Part of a small language model's weights: vocabulary 1024.
Each number is 128 + 24 x the weight over its row's rms, rounded and kept within 0 to 255. Layers, rows and columns count from 0. The size above them is the row's rms in percent of the matrix's.

# layer 5 MLP gate, 192x96, rms 0.121, rows 36-59, columns 0-95
size [103 102 114  94 105 110 110  94 100  96 102  94  86 106 105  99 100  97 104  89 112 107  98  96]
[[123 136 108 131 148  75 142 137 119 125  77 122 127 137 191  92 113 174 103 106 120 133 121 128 180 153 113 137 105 124 128 157 120 151 127 125  98 138 122 127 175 109 120 136 155 149 124 104 146 114 128 109 121 140 111 137  96 118 121 164 100 135 142 132 112 154 119  99 160 155 118 159 138 130  90  78 116 124 145 124 167 152 131 127 129 154  92 165  89  90 129 201 136 133 117 134]
 [143 114 138 146 164 136 147 143 125 134  95 136  86 139 131 120 115 125  91 138 129 144 126  93 112 169 122 110 141 142 130 150 116 173 148 143 157 139  91 105 162 109 117  81  83 146 167 143 156 143 115  78 126  89 114 121 111 119  90 114  85 128 137 159 138 123 137 149 158 100 143 113  76 165 153 126 118 120 127 145 116 142 173  85 176 132 114  93 103 138  97 121 145 155 145 137]
 [132 159 178 118 103 138 139 120 133 127 128 164 119 100 112 159 114 145 105 135 113 163 141 139 176  86 126 165 102 137 149 134  73 110 142 139 147 155 137 149 156 108 107 101 120 125 158 138 123 127 106 167 100 163 137 122 105 118 131 117 109 143 120 161 129 104  94 112 155 103 167  77 149 154 142 168 108 161 153  86 118 117 158 141 116 127 103 128 101 141 142 121  84 146 110  78]
 [149 138 110 124 151 147 146 145 135 148 124 127  99 121 159 106 135 126 142 154 103 101 154 113 100 117 121 135 112 117 145 138  87 104 131 141 124 114 118 130 131 161  99 118  67 110 160 125 128 140  77 153 111 131 151 154 131 132 178  85 131 133  84 145 149  77 156 167 118 115 158 139 126 145 177 114  94 133 117 126 104 120 159  96 137 151 164  74 134 108 137 127 171  84 148 100]
 [175 157 106 128 115 180 149 189 107  94  86 146 196 155 113 146 118 124 126 125  87  94 118 147  94 143 127 146 167 158 129 119 135 131 125 100 129 138 148 116 118 137 113 143  67 114 125 107 125 160 129 100 139  92 143 135 119 121 110 117 101 104 120 131 137 137 145 131 161 115 132 181  71 152 145 115 138 140 112 111  85 126 137 141 125  94 139 136 146 150 150 123 130 103 127 105]
 [102 148 115 135 109 116 115 159 144 133 122 133  69 131  99 109  76 179 125 133 110 148 125 105 136 118 141 163 179 112  76 115  96 112 102 131 140 109 119 144 138 138 118 151 117 143 103 149 124 138 121 137 129 149 127 136  93 100  86 129 158 161 149 118  66 131 174 105 125 130 124 159 133 181 170 150 125 150 121 152 104  82 149 101 147 106 139 125 174 127 135 138 126 120 119 111]
 [116 182 149 104  96  97 144 130  99 143 120 128 134 140  68  76 122 137 158 166 130 141 118 101 168 127 141 134 124 136 139 113 141 171 120 132 119 139 100 172 175 170 118  74 137 128 136 126 125 149 136 114  88 147  85 121 122 115 173 126 123 117  89 151 133 111 163 107 104 120 113 116 161 143 120 153 156 165 144 110 100 122 108  79 120 114 124 152 113 106 120 161 136 125 139 111]
 [122 149 138 150  99 104 112 139 123 101 135 128 113 124 142 161  84 137 135 114 113 136 153 137 156 152  95 152 153 111 126 116 110 132 157 106  67 132 164  90 109 147  97 114  99 177 148 154 165 150 158 107 150 131 100 124 111 157 130 115  77 152 146 121 146 154 120 116 104  83 132 118 145 125 118  68 119 116 146 128 125 150 165 126 124 161 129  67 104 128 108 147 145  88  99 127]
 [126 121 128 137  85 137 196 142  99 140  94 167 115 155 135 104 137 112 160 163 136 119 117 166 105 156 136 174 154 139  98 135 133 121 162 141 137 140  89 115 106 122 123  41 130 115 100 109 136 155 151  94 126 116 147  98 127 105 148 126 157 117 101 128 113 105 156 139 124  92 118 135 128 134  99 130 120 119 159 114 134 140 124  95 119 137  81 109 135  98 113 153 154 129 126 177]
 [159 105 155 100 110 137  81 112 123 172 137 130 138 118 140 103 146 127 169  93  93 113  95  91 113 145 114 140 129 179 135 126 152 102 128 167 136 113 119  69 131 120 117 104 119 127 185 114 130 160 133  91  72 117 134 124 125 115 113 141 110 111  57 143  98 123 143 123 130  80 159 141 120 116 132 134 103 160 128  88 149 115 152 128 130 153 140 130 132 113 146 112 138 132  94 151]
 [126 130 138  91  94  73 129 120 117 109 121 153 120 132 154 106 105 156 107 132 118 124 119 201 141  91 124 157 161 107 105 193 129 117 142 119 123 150 129 106 197 117 142 115 114  73 123 144 130 119 168 167 123 123 140 100 113  87 118 121 139 145 115 158 160 119 112 119 140 122 138 132 122 145 104 126 112 112 107 150 139 151 125 126 106 115  79 178 157 152 143 134 103 125 104 116]
 [138 162 155 156 107  77 137 134 130 100 150 167 144 111 101  81  93 161 107 134 163 144 146 105 119 140 157  91 152 117 105 126 101 150  76 112 120 116 150 116 121 130 119 132 111 125 142 107 114  98 143 155 182 123 104 112 121 112 136 130 152 126 130  91  86 148 140  97 134 107 143 113 135 130 167 128 149 146  97 140  95 130 147  90 103 145 149 150 155 131  94 182 169  97 131 144]
 [132 104 121 185 104 132 127 126 112 123 131  85 142 147  98 120 112 102 115 120 122 109 166 163 139  87 103 134 130 138 131 114 135 114 139 166 130 134 139 125 131 152 159 110 138 108 161 131 117 105 137 101 151 159 150 152 104 157 105 148 110 177 134  80 118  98 123 103 149 138 112 168  65 141 144  91  96 142 146 123 123 123 112  81 101 102 122 155  81  99 124 126 135 173 157 162]
 [138 103 118 142 166 114 133 145 105 125 125 141 118 126  99 156 102 111 142 109 122 120 139 153 157 122 158 137 121 145 135 121 116 125 123 131  76 113 107 112 147 104 132 140 132 150 153 107 143 135 134 163 147 119 139 149  85 112 134 103 112 129 146 121 141  91 173 168  80 137 169 187 130 159 143 130 135 149  73 139 111  73 146  86 123 210  84 129 118 115 128 154 114 139 130 134]
 [140 135 151 147 110 107 134 138 123 107 127 167 145 121 102  76 134 122 114 158 112 107 158  97 131 122 138 124 114  99  90 115 123 136 140 187 151 102 118  86 167 145 136 142 147 128 192 137 110 168 116 104 160 135 109 154  59 126 110 144 126 160 136  81 124 125 125 128 146 134 116 117 144 125 100 142 148 138 165 156 107 131 104  82 126 102  76 128  93 107 131 140 126 123 152 155]
 [182 121 144 145  97 129 132 136  96 133 160 142 152 105 177 159 132 144 164 123 112 139 146 102 116 127  97 140  89 147 107 149 145 118 174 143 110 127 165 121 127  93 145 132 110 105 115 120 143 144  88  95 110 114 174  81 122 125 125 167 141 117 116 136 102 135 118 132 142 121 112 132 137 125  79 102 140 141 134  72 174 117 153  88 117 147 149 140 169 159 118 171 148 155 106 117]
 [135 142 155 111 148 123 105 163 119 172 143 125 138 153 114 108 163 139 194 143 129 105 115 122 104 100 102 139 101 135 124 147 119 131 119 132 156 125 125 129 142 116 129 121 146 124  91 146 121 159 111 129 146 159 134 167 101 148 117 114 160 115 135 142 113 101 167 140  70 120 117 162 130 131 123 182 177 129 133  92 143  96 159 136 105  88  70 106 138 144 123 130 126  61 118 141]
 [132  82 138 141 125 155 102 178 132 125 145 136 132 143 126 180 116 100 117 114  99 130 127 116 111 153 159 113  97 153 148 137 158 148  91 158 150  88 145 156 116 101 123 125 144 107 150  65 122 188  96 123  88 157 140 104 130 109 141 124 126 160  96 140 150 123 106 126 115 107 158 121 173 149 165 117 144  94 137 135 119 133 159 121 130 100  99  93 138 107 166 104 148 151 114 111]
 [145  96 168 138 118 161 104 184 117 109 134 117 166 130 102 180 133 100 120 116 128 123 111 134 164 130  94 118 127 132 107 192 128 137 105 131 130 162 152 136 141 113  95 150 146 149  79 120 125 113  98 177 138 114 116 152 134  95 156 107  92 131 127 161 162 124 154 121 115 118 117 138 117 134  83 108 100 142 114 122 124  85 147 127 113 138  97 153 156 157 130 144 137 157  70 119]
 [140 115 138 176 164 143 107 128 157 151 130 149  98 137 130 159 116 123  75  40 127 162 143  73 130 104 120 168 107 152  98 131 103 143 138  98 100 139 128 142 133 122 129 112 119 116 143 147 142 160  74 132 181 124 151 128 126 135 121 139 153 142 111 119 127 116 122 123  87 146 146 129 138 135 110 121 144 136 104  90 149 133 130 121 185 171 120 126 136 114 140 133 103 145 137  82]
 [ 98 106  82 131  88 145 119 143 123 136 167 154 113 152 122 116 131  86 170 124 106 149 163 121 138 165 154 129 113 122 145 112 119 123 136 148  97  88 148 144  91 117 132 136 128  89 103 137 108 131 145 132 129 147 152 128 131 108  91 125 138 148 110 185 127 101 182  89 125 112 138 131 118 173 136 146 107 137 161 115  99 115 145  86 137 204  89 116 127 130 135 146 111 112 147 157]
 [128 112 149  87 116 106  91 128 108 134 119 132 140 145 120 109  90 118  97 118 112 101 154 152 129 124 171 114 164 147 111 148 149 108 164  94  85 135 103 117 126 121  85 156  91 124 127 125 145 146 162 126 121 170 119 157 125 143  99 168 105 191 156 139  84  86 151 151  96 185 133 121 145 136 162 141 132 139 139 149 132 136 163 120 117 119 147 159 132 125 108 141 137 141  94  95]
 [177 140 129 174 123 143 165 105 113 118 159 150 144 101 134 100 100  96 111 162 104 136 167 112 146 120 135 100 116 122  95  96 107 135 138 142 101 169 164 114 105 107 136  90 138  59 141 154 118 123 144 177 127 139 106 100 142 150 125 133 105 141 119 106 134 109 133 146 144 145  82 146 141 163 110  84 114 135 135 117 148 109 140 175 138 175 126 130 149 121 139 118 120 161 115 169]
 [152 127 118 131 129  93 194 147 143 129  93 144 140 153 115 103 131 128 139 132 110 136 132 139  98 139 110 127 136 116 131 170  85 107 111 111  82 143 107 136 133 151 130 102 140 124 162  99  80 128 137 151 115 133 165 162 133 115 139 102  99  82  91 127 164 111 189 177 143 107  79 113 120 141 145  82  98 143 134  98 135 150 135 140 137 135  85 105 155 127 131 116 130 107 115  98]]
# layer 5 MLP up, 192x96, rms 0.112, rows 36-59, columns 0-95
size [107  95 105 102 103 105 107  96  99  98 109  97  92 103 103  94 100  96 102  95 100 100  95  98]
[[152 129 128 100 112 121  99 148  91 153 111 151 113 167 123  98 151 119 143 109 141  83 115 148 162 156 117 124 117 152 152 135 146 128  84 180 113 149 132 138 144 125 149 145 164 135 155  77 116 116 121 154 145 104  93 151 114 134 127 112 147 173 151 116 112 142 105 144 124 154  81 103 132 129 106 155 138  98 165 154 132 119 154  90 106 174  99 123 142 142 130  80  83 122  91 115]
 [163 102  97 124 121 127  89 136 125 149 143 122 132 100 177  91 145 110 101 105 135  87 172 158 154 145 130  90 130 139 100 150 104 113 149  96 157 136 111 100  96 107 149 150 125 131 160 129 144 136 109 131  80 100  88 107  92 116 140 126 162 119 154 156 105 149 130 118 136 130 162 153  86 114 155  88 139 155 101 114 163 129 175 118 106 135 146 105 118 148 115 127 180 149 124 124]
 [153 159 116 151 153 149 160 135 141 100 139 167 151 129 175 165 105 101 131 141 126 104  92 156 135 118 152 107  99 154 167  71 129 148 105 121 174 113  76 105 102 122 132 153 112 148 164 121 125 100 122 165 144 104 145 138  93 125 107 128 135 112 124 119 111  80 123 128 100 145  87 158 131 120 118 124 163 140 123 130 125  97 150 136 124 112 131 101 138 107  92 149 161  75 144 146]
 [ 86  99 123 137  82 145 111 130 158 109 144 133 125 123 134 145 104 143 115 150  98 153 162 131 135 129 121 152 123 152 138 115 123 161 105 134 205 165 131 132 124 113  90 158 135 122 142 161 143 155 138 127  99 119 119 176 141  77 120 107  63 134 127  83 137 123 121 126 157  91 121  94 124 139 137 122  77 148 127 164 173 123 105 119 148 140 159 130 130  97 154 109 105 150 129 142]
 [113 134 164 139 150 126 144 167 121 182  92 173 144 146 112 129 147 105 130 114 119  74 127 140 149 113  80 133 147 126  89  89 110 157 143 122 118 102  92 176  99 115 140 136 132  92 132 132 159 132 103 118 134 126 103 136 155 134 147  90 158 149 104 127 127  76 156 153 112 103 144 141 134 103 142 109 138 129 118 121 153 104  75  94 162 146 147  92 116 142 154 123 131  99 157 111]
 [101 128 128 101 154 127 152 105 132 112 163 145 110 134 144 131 126 161 131 131 152 106 179 119 129 124  93 135 148 111 127 116 116  88 101  72 157 149 142 179 109  97 110 158 122 110 119 162 142 108 157 114 118 129 108 107 150 126 136 101 125 123 125 173 142 116 132  96 134  87 128 169 143 129 125 131 124 132 110 166  86  99 135 128 161 129 108 179 108 129 190 137  90 138  73 111]
 [108 141 134 123 137 150 116 106 142 111 114 135 119 154 138 155 118 160  78 140 177 133 170  99 114 135 103 101 158  95  64 137 101 145 135 111 107 179 153 141 131 149 126 148 152 107  88 128 124 127 117 112 137 108 138 103 130 109 108 150 122 153 153 130 141 154 146 167 129 112 133  92 130 179 125 131 109 153 109  95 121 116 106  83 144 103 158 148 160 115  60 101 125 156 110 123]
 [104 133 126 105  91 128 147 145 146 179 173 138 125 116  77 100  88 115 119  77 158 142 155 125 111 111 130 153 179 126 119  82 138 172 138 172 127 146 131 152 121 108 169 129 106 121 132  96  89 112 117 169 139 104 136 179 110 135 116 132  96 123 152  97 139 110 120 150 140 111  95 151  91 134 140 146 154 166 134 129 100 109 115 120 126 135  89 132 152 155 124 120 135 102 124 115]
 [119 138  84 122 133 131 148 149 120 127  88 100 132 137 173 159 158  69 149 140 149 106 100 122 142 133  92 146 140 137 149 149 175 129 138 174 151 122 120 119 153 131 127 127 113 143  82 151 138 155 123 114  89 120 119 124 132 132  80 119 144 118 123 120 123  84 114 126 144 201 122  91 118 110 136 175 142 101 137 143 135 124 125 113 132 119 104  77  93 103 123 152 131 107 101 176]
 [180 144 161 164 116 104 145 110 105 112 139 172 123 157 140 113 162  94 166 128 101 109 134 143 130 133  89 126 139 133 119 134 152 110 108 103 140 170 140 139 104 121 146  90 146 111 119 139 152 116 141 117 110 107  91  55 122 110 140 177  90 133 138 134 138 111 124 110 159 160 153 120 119 110  94 140 125 143 111 124 114 142  95 133 156  85 115 128 108 105 127 128 149 102 160  64]
 [112 132 126 121  80 115 106 136 137 129 146 163 130 163 208 104 118  95 143 132 118 162 132 122 107 135 178 169  87 136 131 119 108 156 168  95 103  95 144 123 113 126  96 120  91 122 132 125 164 128 137 130 145 177 165  70  89 116 144 131 113  74 140 141 139 148 127 103 138 118 115 122 142 112 103 152 128 146 112 125 119 165 150 127  98 125 141 153 135 129 109 149 101 132 163 120]
 [141 144 127 116 151 129 106 115 126 164 156 105 115 133 108 119 129 110 169 171 141 124 145 145 114 130 140 114 140 118  94  97 157 149  86 119 101 166 190 115 115 103 111  99 151 123  97  87  89  92 111 101 150 141 173 122 118 128 126 141 101 130 154  92 132 124 157 132 137 143  99 115 130 129  93 113 159 107 194 131 156 118 121 143 152 104 144  88 102  72 156 144 114 129 123 114]
 [106 116 143 126 143 167 119 155 138 174  96 143 137  95 141  82 158 149 131  91 131 127 150 112 160 111 165 117 179 119 151 101  96 144 137 122 136 127 112 132 153 143 123 141 166 155 134 106 134  87 148 109 127 111 140 111  82 153 138 127 131  89  85  90 104 121 107 154 130 139 102 200 100 155 160 105 139 108 101 140 121 121 162 125  91 144 131 144 144 139 146 121 141  89 145 110]
 [161  95 189  93 137 129 159 141 126 167 134 117 130 120 159 151 112 134 113 109 163  78 140 101 117 159  97 117 141 104 100 100 170 107 125 118 108 154 151 120 114 134 129 168 121 127 153 122 101 145 114 113 123  88 141 175 110  93 105 127 124  66 149 131 125 117 152 124 132 176 134 109  84 123 115 140 154 173 125 117 127 139 104 132 109 124 129  99 167 137 125 169 137 122 163 143]
 [104 134 148  88 106 133 148 158 106 110 118 139 169 109 136 144 143  98 102  81 108 126 137 172 109 119 116 128 150 134 131 119 179 124 139 112 163 144  82 132 145  81 145 106 162 136 134 142 111 118 109 107 113 143 103  83 150 149 106 137 160 120 138 129 159 124  88 104 172 108 121 141  70 146 142 122  76 110 156 135 117 112  96 131 164 136 146 148 121 142  98 137 164 121 172 120]
 [162  94 145 155 146 157 151 143  97 117 114  86 141 106  96 118 190 129 129 118 150 105 112 151  96 158 127 119 113 117 135 127 155 133 134 112 128 137 126 113 124 100 136  75  99 130 153 110 150 158 131 130 125 143 176 170 118 200 148 128 117 127 129 109 111 129 152 145 125 139 125 124 140 122 145 168 109 133 129 110 169 127  84 155 179 104  96 110 135  71 106 134 142 121  98 148]
 [195 152 138 127 146 151 136 123 150 109 159 146  84 126 128 166 167 162 113 100 120 129  84 122 126 120  97 113  90 128 117 116 121 130 115 133 162 148 120 134 119 112  91 154 160 108 107 123 110 134 129 143 151 129 108 142  83 137 130  92 120 151 124 107  96 171 130 147 106 113 137 134 102 124  93 157 164 150 118 166 153 112 112 109 124 105 143 134 147  66 115 158 139  70 165 125]
 [136 118 139 113 108 132 143 114 150 117 183 125 132 163 148 128 113 169 133 111 131  94 123 152 168  89  90 113  91 151 151 154 156 144 138 126  82 105 103 105 114 108 117 139  99 157  95  85 129 151 134 129 146 120 152 128 139 122 147  86 129  96  96 131 109 151 151 109 146 134 148 132 142 127 156 163 120 159 170 128 104  76 139 120 113 153  93  69 135 112 145 170 130 108 154 150]
 [106 139  91 137 125 159 159 149 134 132 130 107 117 101 135 102 128  87 158 174 152  88 161 125 145  87 116 120 102 122 139 161 154 154 116 129 129 140 165 166 103 121 160 144  93 135 151 124  97 127 109 122 168 101 118 165 148  88 181 100 127  96  89 113 128  90 146 114 157 173 128 148 119 142 111 112  97 135 118 104 133 121 128  95 112 157 116 150 153 147 135 141 111 116 178 115]
 [107  99 133 115 153 109 139 119 171 107 119 135 124 160 140 110  91 129 116 122  88 156  83 153 120 125  86 147 131 100 118  99  97  77 121  93 156 162 122 187 115 135 134  99 103 132 104 126 126 141 110  98 138 156 120 142 113 142 119 176 117 173 153 171 144 158 122 117 123 115 124 129 126 150 163 103 128 114  96 129 162 128 129 106 117 128  72 147 149 175 100 129 100 159 112 134]
 [118  75 101 131 144 137 163 131 123 107 141  85  90 122 132 197 130 164 154 112 143  89 131 120 144 125 138 152 191 142 153 142 134 121 118 141 150 129 115 102 107 110 148  81 108 168 141 106 140 142 102 110 116 113 146 124 131 134 148 109 118  84 110 119 101 111 127 142 111 174 112  92 180 168 115 137 104 149 147 153 154 124 103 127  95 110 126 121 115 109 154 143 151  87 127 118]
 [149 122 102 108 133 165 145 124 119 155 141 116 153 118  94 141 143  92 106 152 148 134 109 161 104 134  90  79  96 126 144 135 118 123 123 131 143 145 146 119 137 160 132 147 168 171 161  74 119 151  91  99 147 110 131 175 133 147 123 102 126 107  61  95 109 143 156 121  98 124  94 163 137 135 114 133 138 108 158 141  95 105 130 171  86 121  96 119 108 130 145 113  96 106 117 132]
 [110 154 125 127 131 126 109 134 126  94 122 119 131 141 182 130 129  93 123  92 125 134 116 121 117 122 122 127  95  87 103 137 105 135 129 112 120 149 120 140 105  94 146  94 168  86 125 137 188 101 141 161 148 129 156 110 110 112  79 115 112 184 147 105 118 104  97  88 147 159 106 140 129 166 111 142 168 139 145 143 119 149  78 160 149 112 128 114 115  76 139 132 131 161  91 102]
 [ 93 144  98 121 129 105 123 126 101 158  99 128 100 161 113 170 111 122 140 102 126 141 112 118 133 140 166  84 153 120 107 115 154 115 116 184 173 155  89 153 111 140 128  95 118 140 121 139 118 165 145  86 145  63 123  94 132 146 135 138 135 138 126 159 134 126 157  98 130  96 130 165 132 106 135 118 136  71 137 124 172 133 138 140 142  61 126 129 146 129 135 117 139 152 166 121]]
# layer 5 MLP down (transposed), 192x96, rms 0.154, rows 36-59, columns 0-95
size [101  98 102 100 103 109 106  92 102  96 108  98  91 103 104  96 101  96 106  93 105  99  99  94]
[[ 85 137  98 154  93 120 120 125 148 138 134 131 153 171 165 135 150 142 156 140 110 132  99 147 152 176 118 133 138  81 103 145 135 168 126 165 140 102 122 121 115 129 128 135 128 164 117 128 137 129 170 115 151  84 133 118  92 165 137 143  82  96 135 123 115 132 102 112 131 147  89 153  97 109 165  82 148 109  75 119 156 145 152  98 139 147 103 126 108 124 144 108 100 151 103  91]
 [100 149 116 106 167 175 120 129 135 138  90  68 134 107 154 100 118 113 124 166 108  95 122 144 140 165 107 140 137 100 113 164 132  99  98 124 125 125 128 136 148 146 152 132 139 131  89 121 112 103 117 157  98 102 118 119 117 128 165  90 166 153 135 167 136 105 190 120 136  96 148 151 105 124 107 144 118 127 193 131 161 143 139 176 104 109 130  89 126 116 132 101 136 117 135 141]
 [154 128 188 138 117 131 101 109 161 145 137 113 142 128 142 129  81 152 132 156 134 109 119 110 140 157  89 127 107  69 161 103 103 133 131 154  97 119 102  84 139 102 117 129 129 142 119 134 125 113 128  83 136 126 154 112 124 115 140 154 146 127 129 150 107 116 155  90 158 131 148 155  75 192 130 119 141 136 169 106 108 157 131 153 140 127 168 106 130  90 115 148 138 117  72 135]
 [107 121 144 155 141 122 150 109  92  93 119 125 120 153 113 122 147 120 120 133 112 107 145 155 119 127 129 106 151  97 126 137 119 141 115 105 144 128 109 159 138 140  93 158 118 110  95 153 118 152 149 151 154 152 117  72 148 120 120  97 132 152 101 140 152 114 205 152 125  83 134  92 118 106 138 156 141 177  98 138 171  82 155 120 150 143 171 116 109  93 117  89 105 147 163 129]
 [125 127  80 106 133  78 106 106 127 116 119 176  88 106 115 131 151 152 114 158 125 132 113 110 125 108 163 123 100 110 129 123  87 109 130 145 139 110 150 155 138 114 104 164 127 152  87 145 162 149 163 110 128 142  99 182 124 112 121 125 122 163 134 101 115 109 102 152 166 106 162 165 127 158 133 135 138 132 127 154 163  84 166  92 136 139 110 128 136  88 169 148 131 136  96  94]
 [130 120 113 121 127 136 103 111 126 116 117 134 124 163 129 133 120 138 172 110 167  93 153 134 103 119 111 154 142 182 131 116  83 140 156 112 143 130 135  89 170 211  91 135 123  87 155 153 126 137 134 104  90 104 133  95 102 142 114  91 119 119 169 118 170 145 112 155 122 156 128 135 123 131 110 116 113 174  86 142 148 139 123  81 126 106 160 153 133 117 143 130 132 103 102 126]
 [109  74 117 166 123 122 100 157 116 108 159 156 142 146 144 110 119 121 128 113 132 135 178 120 129 118 141 132 153 132 139  73 114 138 145 135 117 129 107  84 113  25  93 115 141 133 139 111 119 103 173 157 127 143 130 119 172 149 107 114 141 142 154 115 139  88 132 150  99 149 138 131 150 116 153 158  92 142 128 115 122 128 158 149 165 124 123 117 106 160 109 113 136  90 115 139]
 [175 154 132 162 150 132 107 149 137 166 153 141 135 102 127 137  92 104 125 122 133 168 132 112 162 169 121  85 145 117 123 141 151 120 135 103 141 126 122 162 157  66 131  87 120 130 148 164 137 130 129 174 150 127 117 122 125 130 148 137 106  74 119  89 138 155 112 115 139 149 114 135 117 156 120  90 108 131 137 151  86  89  79 132 126 109 108 131 173 117 143 103 105 121  78 109]
 [125 112 131 161 137 118 158 109 170 148 108 103 170 146 114 112 128 135 131 128 118  97 125 148 133 139 122 165 141 140  93 122 110 161 147 156 118 155 136 109 129 181 104  96 169 141 129 115  93 104 145 110 139 119 152  70 134 163 103 134 122 134  85 142  97 128 147 119 130 150 104 112 168 102 122 199 145  99 127  98 149 147 104 171 110 107  80 115 120 103 131 133  95 127 151 149]
 [145  94 138 158 105 117 108 105 132 136 152 119 178 118 106 144 141 158 131 100 128  67  88  78  96 151 154 147 130 187 128  98 111 122 130 157 115 195 163  95 141 181 101 106 119 145 159 125 125 132 152 125 118 115 137 138 123 170 116 123  90 157 129  96 128 114 153 144 114 136 130 130 126  81  88 138 110 123  96 109 146 119 129 118 156 112 118 147 140 135 146 125 100 147 125 115]
 [106 103 113 130 127 131 169 140 151  62 133 104 148 145  93 145 114 122 158 146 138  69 139 125 172 147 180 111 141 121 115 166 157 120 139 131 112 122 144 154 128 104 143 108 150 143 105 111 127 145 137 143 161 155 100 123 128 140  79 118 133 118 138 153 161  95 139 129 147 123 118 122 105 122 126 115 104 102 120 119 133 148  89 146 193 119 117  73 159 128  65 115 121 131 110 129]
 [132 119 135  99 145 160 103 130  83 131 158 133 110 136 129  94 119 122 100 152 113 168 163 113 145 132 185 164 120 136 164 160 102 128 143  95 107 107 125 116 122  50 106 132 166 113 150  98 111  92 154 131 143 134 108 119 146 151 138 158 113  83 154  68 172 111 143 138 129 130 129 129 140 119 134 154 124 118 111 131 107 156 148 121 141  94 122 133  80 108 129 165 112 132 139 148]
 [135 118 153 110 142 110 140 168 106 128 111 116 143 120 132 158 143 139 166 101 124 138 144 117 178 128 149 128 120  82 150 115 158 130 136 119 105 127 141 146 171 175  94 124 109 121  82 133 125 124 162 118 133 114 137  65 116 123 109 160 136  85 182 179 142  91 148 130 149 126  94 146  91 149 107 140 116 107 162 114 109 145 115 105 148  96 114 110 106 119  96 117 171 114 150 154]
 [101 131 152 122 118 111 150 156 127 184 107 159 120  94 112 139 117 139 125 166 109  97  83 145 117 153 131 112 110 129 166 150 147  94 134 115 131 110 113 148  87 122 129 114 129 114 135 118 119 117 100  96 121 154  79 111 106  75 148 142 143  97 150 150 131 198 115 169 131 139 110  85 158 139 133 112 156 137 179 105 123 139 143 153 131 125 102 139 172 146 116 135 100 168 124 120]
 [107 133 171 127 120 136 135 152  63 128 114 148  89 124 121 121 125 122 127 134 158 116 131 106 144 129 129 110 114 181 120 166 108 121 131 134 112 152 142 118  99 169 169 131  77  84 130 165  74 113  85 102 109 132 113 152 154 159 140 109  96 155 147 129 115 145 142 146 110 114 121  83 143 178 120 105 148 124 126 127 114 179  99 147 161 115 122 131 118 156 111 130 154 130 169 133]
 [ 89 152 104 116 131 164 132 135 163 134  99 137 126 154 110 135 135  87 146 176 177 179 135 144 129  96  87 123 122 131  87  93 135 129 113 171 139 125 138 145  97 185 112 117 128 124 149 161 100 149 126 122  85 140  96 123 120 114 139 102 143 150 163 124  94 174 162 118 124 114 129 144 109 141 111 139  98 141 126 109  93 138 120 128 126 124  96 137 131 138 167  76 142 101 107 158]
 [134  90 109 117 155 183 113 129 130 108 135 128 133 144 175 133 138 104 137 145 130 116 104 145 120  93  83 105 130 108 124 143  91 101 127 122 137 151 122 135 138  97 135 119 117 113  76 196 121 147 113 162 116 111 116 167 136 121 111  95 144 146 141 171 127 161 135 137 117 146 101 124 160 129 161 134 165 113 151 108 152 113 113 140 134 154  96 118 179 129 102  89  61 118 148 114]
 [103 128 174 121 111 137 151 142 119 135 144 131 130 157 147 164 106  86 135 141 137 124 159 126 163 128  93  99 139 113 116 118 133 189 134 138 157 135 128 113 111 110 136 185  68 116 122 117 147 187 115 132 155 110 103 128 136 118 138  90 128 178 124 116 120 115 120 119 152 131 105 136 118 104 124 159 117 135  89 166  80 159 118 167 134 103 102  98 131 156  95  93 106 101 116 131]
 [ 86 101 129 156 141  90 137  91 113 120 136 113 126 162 122 105 113 129 146 103 116 176 199 111 170 166  90 108 152 159 109 106 156 126 106 111 103 103 143 121 118 125 158 113 125 103 110 111 131 162 102 136 126  85 150 124 133 153 113 163 139 100 118  98 137 106  91 165 126 141 168 116 147 113 131 146 150 137 134 123  98 153 139 138 123 123 176 176  81 132 115 112 146 139 126 134]
 [145  96 116 104 144 111 120 118 182 129 143 102 172 160 107 153 211 123 133 112 134 142 146  88 127 117 179 145 147 142 137 153 100 112 100 134 147 154 130 158 139 141 141 119  92 108 140 163 103 170 129 113 145 128 118 103 139 142  79 154  88  99 143  90 113 137 104 124 116 129 109 135 110 124 139 117 135 135 123  98 160  96 122 107 126 113 167  97 138  98 124 134  99 161 108  96]
 [136 127 107 108  76 153 122 122 132 139 122 121 113  79 133 125 101 183 117 133 122 126 121 117 130 107 140  93 112 131 119 133  75 152 127 177 102 113 170 161 110 185 111 114 104 182 120 141 129 149 122 120 148 152 138 117 126 111 164 170 145 154 142 118  81 101 173 103  96 154 106 126  94 140 146 142 163 128 153 138 135 125 116 157  91 102 137 149 113 109 160 141 133 130 112  97]
 [ 86 163  97 166 120 182 137 148 167 154 117 122 112 186 109 124 153 161 113 103 159 133 107 151  90 147 102 144  84 107 146 103 176 132 152 132 130 121 131 101 119 169 132 135 115 124 141 113 154 123 122 127 119 152 122 170  64 130 113 107  87  59 136 120 113 127 131 119 127 105 142 127 116 172 153 154 135 115 143 132  88 110 129 127 145 116 107 124 107 130 119 126 144 113 125 127]
 [138 136 163 106 179 141 150 132  95 131 106 149 144 101 122 117 105 136 137 150 119 144 138  97 112  94 125 136 158 132 113 146 162  47  95 111 178 120 142 151 123 129 169  95 113 118 119 110 130 107 105 112 110 125 163 103 113 111 127 156 105 140 101 130 115 139 152  97 107 129 144 136 115  99 126 117 137  99 151 156 112 138 154 229 128 144 121 121 127 118  99 147 109 142 133 140]
 [129 105 116 127 132 137  79 118 140 143 135 145  95 176 157 127 116  93 167 111 130 123 154 123 131 113 113 151 142 174 137 142 110 128 140  96 139  97 154  97 166 113 115 176 126 170  93 171  98 160 132 106 157 146 123 115 112 142  94 105  87 161 120 121 129  78 103 135 131 119  81 123 116 138 164 148 102 152 151 162 117 161 102 115 140 147 107 159  93 107 125 151 125 103 128 108]]